{"n_layer": 8, "d_model": 192, "n_head": 6, "n_kv_head": 6, "head_dim": 32, "d_mlp": 512, "vocab_size": 1024, "activation": "swiglu", "norm": "rmsnorm", "norm_place": "pre", "norm_eps": 1e-05, "positions": "rope", "rope_base": 10000.0, "rope_fraction": 1.0, "qk_norm": false, "attn_scale": 0.177, "bias": "none", "tie_embeddings": false, "parallel_block": false, "init": "normal", "init_std_qkv": 0.0303, "init_std_o": 0.0, "init_std_up": 0.0303, "init_std_down": 0.0, "optimizer": "muon_variant", "lr": 0.00419, "beta1": 0.93, "weight_decay": 0.0, "lr_head": 0.00508, "grad_clip": 0.5, "warmup_steps": 200, "schedule": "wsd", "decay_fraction": 1.0, "decay_shape": "linear", "final_lr_fraction": 0.0, "batch_tokens": 16384, "seq_len": 128, "doc_mask": true, "train_tokens": 140700000, "steps": 8588, "dataset": "wikipedia_en"}
Each number is 128 + 32 x the weight over its row's rms, rounded and kept within 0 to 255. Layers, rows and columns count from 0. Numbers have three digits each. The size before them is the row's rms in percent of the matrix's.

# up: layer 4 MLP up, 512x192, rms 0.0889, rows 491-511, columns 96-143
# down: layer 4 MLP down (transposed), 512x192, rms 0.0503, rows 491-511, columns 96-143
# gate: layer 4 MLP gate, 512x192, rms 0.0872, rows 492-511, columns 96-143
up491 098:143161154165149093133124066100135162120136166138169129174095144113153157119082166099159142129147170122087095110152167118137164105128113134118124
down491 100:106168100074150145139090106145116131139164104070079147123170156127118143132098113055128097148155171182097151106113117193071159114148155195083115
gate492 103:145163136160162146101111111139153110064072116124174157154167149097099201113158163074128127135111168096131105146128136155142098103154170152162182
up492 103:062134112078096136129093121178163132136100095127109103163138117124157146159122091151137112170148150210127157095139156130149188132116104138110120
down492 097:150095137145157090149129143151095145159065157080108149153112159131170164101149089057184110140066098065091149113119120118111187118130166093213135
gate493 098:157126142132094140040138128116129143167127101116156121110122142159156117107132090086160121123166140092228135143116113143080176109167156084122130
up493 096:136132179075139150083167129082177141114158152078085149110106129156104114122132091129092094165142117138162111149160154115065120163128105086153029
down493 098:061161101110092129173138136147104084120069125178165175084133165158147123122124129188138102140147099131082107116118177102154107137183099136114141
gate494 101:203096141091084140117122190153117159117169133138114146140114142145072152122160132114115134083072123102042136077107170131126164143089104167161177
up494 096:066197099200109106126120083113154117164173114057149116054087153178096125147122165135119165149121128142146049048153148096123094113132161081170093
down494 099:078058121106165112153113140161175178142092074170146092106143131153227105147104120135128147109152176165129161130154090131156188138100085128151121
gate495 107:110138133119096124120110113120155135132180173121118158117138147146178128113088058186088162153126113119198095151146062142179142131136125136149170
up495 104:163169084087130121136123076153141104115113056141067152120099123090115110193156187119139147179121135096071166112154169117123192144071129137185151
down495 104:144177114122090105105153156090123125133139124102146118155138183120115099120134144093101095102094120161104095162112108103176157160106125141152152
gate496 094:123111097160121191147126097176069148143149139173119153101108136106175168094105144109182113099104181153116186060158108157160206105106080185137110
up496 099:103133108161116105151112113092150134115125114099131101169205114187106120164114129121079150166132059124096091142145164140180113070193167152071103
down496 100:147133095169088167172105141171113106167149175173159143126116141093203158129201123009155080119131179158137155090154123124107177082064124130107180
gate497 101:067126134104071116123124149130140124151114111128093158102108145105123130168134160174157177122128159120144133127157130132120159105164121143139193
up497 097:104146083133166050112150100093122084099079073104125131134135133145128105166106146159090208071140133136054115174169108138082028143140170119101139
down497 100:141120174084113165129094170165134129166132155128072149154170108154156143191076101093140078198130105101127075143133188086138124163147131135128130
gate498 093:119092095129129123168120115119117091220129142138143111119160146151059119112109112078044116118217088172102164144064124101156105154185138132078138
up498 098:132109075100182148091080059141147159103103152132109134133147109111235050134121119123127147084092165087157177122141202188131149145064124120171184
down498 094:103150082115128162184109144106038129143140182137122129228101106140114170118151129111068090126188146106158128127099131135136122104161144074124141
gate499 098:099093146121118183109089126124088142118091114165127080154176091076128149103114105121126073182126116149086110135118135135156143164110143083111116
up499 100:120069088069111100140133110170076120182097175114152146189147122103143168118154154120142049153101113160146116188136159086121137142108141046084137
down499 101:166135118130141141149099157127174126135174047077134137143062119194138174143118110098097113130082158095076126092142110137171114174132142118214072
gate500 102:103167086062100212138141167134157112156169100133142121154102162130132191161113072136111096115122083115071154116121131082131147128100116132116165
up500 102:120115119126124091100172121078126113159173157158091152149116134140110148099098180120139158146113074155162161116073149121114122107100058097089065
down500 100:088197158098144161104112123114124116094070138131154144158124170128115180107127169144182131182087135115109170122149163098158137155163098116145176
gate501 102:175141118122129161175103089142249181103099167114149113164112139070152092196109151124104101121155153155090077138115130119104138177109132102114110
up501 097:080213130171104131072158125099048149148106125142171124134102146140085144077084112143177090099156147075133137133133130166107120169080169154146130
down501 100:170127117137122111119112101153147155126103102124152164087158058064195138159155167172119146125133086129084098088162123148139121129205125078092091
gate502 099:164100179141180117155144143107174108050120108111069100158125123077128153091171123104123187050079163204084125133077152106113160131144146081085161
up502 097:155087154154156130096168135173168143127118109110122042190107166126122135123096130136133165088139126142114167120191113170187101148127140064124190
down502 100:124156139130062060117056117169150105092109144058108130146126149165132174146144194142155129128104145094177091145122128091100137114184165163177130
gate503 102:174147134148206112089198121162133114119164158170087125136165056097150114133116088150155046121090132097112112107093133126087164050113124184173108
up503 101:091098123093142080098164109116151177068194123117118181106071161114122143106168142071180221161122109086146192113115115123125105133142106077087149
down503 103:155102177122148134126104065114116124146100148173102111095078097118072134147135082131157136121098089145110155127122124140126123114101143178173167
gate504 102:080105183100131181142073100047139165131145125136133126159182122166183133173197133151176096129071107108136162087084101139122125120131141139149129
up504 109:111090100117055129069175155120123138126102149150152117132105098186158083167130121127107178132056100154031139105116140113091124170181172161129116
down504 104:115152097131070104126156136127149106057109139066145107110069117093130107166088112106115128137131127089174124083117113168183105152157192147151074
gate505 108:156141110135093203099081192115181109140151163116165104142115126116082156153123156110130140129140063105161154116052140106146091094075085149117113
up505 108:094144144149164116139151061118116140110146146160110141147160174173167194061165098104144242232128094124099149163199068099148110117136159137153161
down505 106:071143115085141136151087151145080112107103121128126128064108099126200109149101117124128120130112207171189120114143121140160072166101150127129117
gate506 104:128106154125129088127138093113087123082134121168125177120140154081119153149130166129115090087166085166178146121090087149121117115093133174114072
up506 104:109150052096100103065136102165151141166148147094148067050101127134101140143108110129149133102135156166075175073120173102117119076164073089135169
down506 103:065096185119172075124113097139064148106093154179122128105121109108135128157107156149141137088164143134145106172128103162097160105133156177141045
gate507 101:093160079101188102096126105112137167102133139177152088173077088166070167110170126098157139113119135129133170096141119163068144159093152125133132
up507 103:149120137159170149217142196113118084138129145128131111136143178120217067142117105095124187129150138177061126162156189138089125129169089140159113
down507 100:097183103168080141136146071167123104063140148117185097103082119102119151140119146118159076137148178061152135167173113114065153148107170157104132
gate508 102:169208099163113130097123132092165151128123140114121114094108184121132119160150144118143146165084069107132124098090097126163130127170101117083138
up508 099:122121132107177100108157146084187154106138116141159112111110129172180119205156124086123125204112127148168122168114158149166156125177171129178135
down508 098:196077097138149090112178168175109125149159103129083135123087127077085184109176093128058119120139143122140093114122135146099170170101191134106067
gate509 102:123162149165128110134154182150157162078156137145125114077182088176083163168153111119160102149152156169115119146116145124089173048132142141166119
up509 101:166166177137073119156143191102174134116141101190127097086182103106140084128098084188190121117166145117110081164158141100174062151104129142125126
down509 097:106113119081146101092102131126099155181126190213114154106113141101126141082176170115114115095183125129068181111100059168123124140139136139033113
gate510 103:138084137104120195094113139052098100107125131116108123114126148112120089152125151139133049169153131121117152139149139121147169082155077139135129
up510 102:111132081080220164081170120158125075090147133108127103129167173154134064160116104107147117118140144125162188076108173153107123095119117170147124
down510 100:180138130076109056181121134148124169137152146112142082100106154155191138103162081130119096205077135111172149102135100173121121148163107150124102
gate511 109:124155200109107131161150101069139164134073144140139079106146121118114091181112172179176110116150120157128090144141143088103103166143137115133066
up511 107:108099088185101126143179148057127134121138168138113143142088157110148137116146168114178097141131111131114049098168123118149155076110101104134144
down511 103:156075140146089108142055188163126112182159173154128121129139138154112156154082140107086147133194144102145137113102120088156152136157107103190137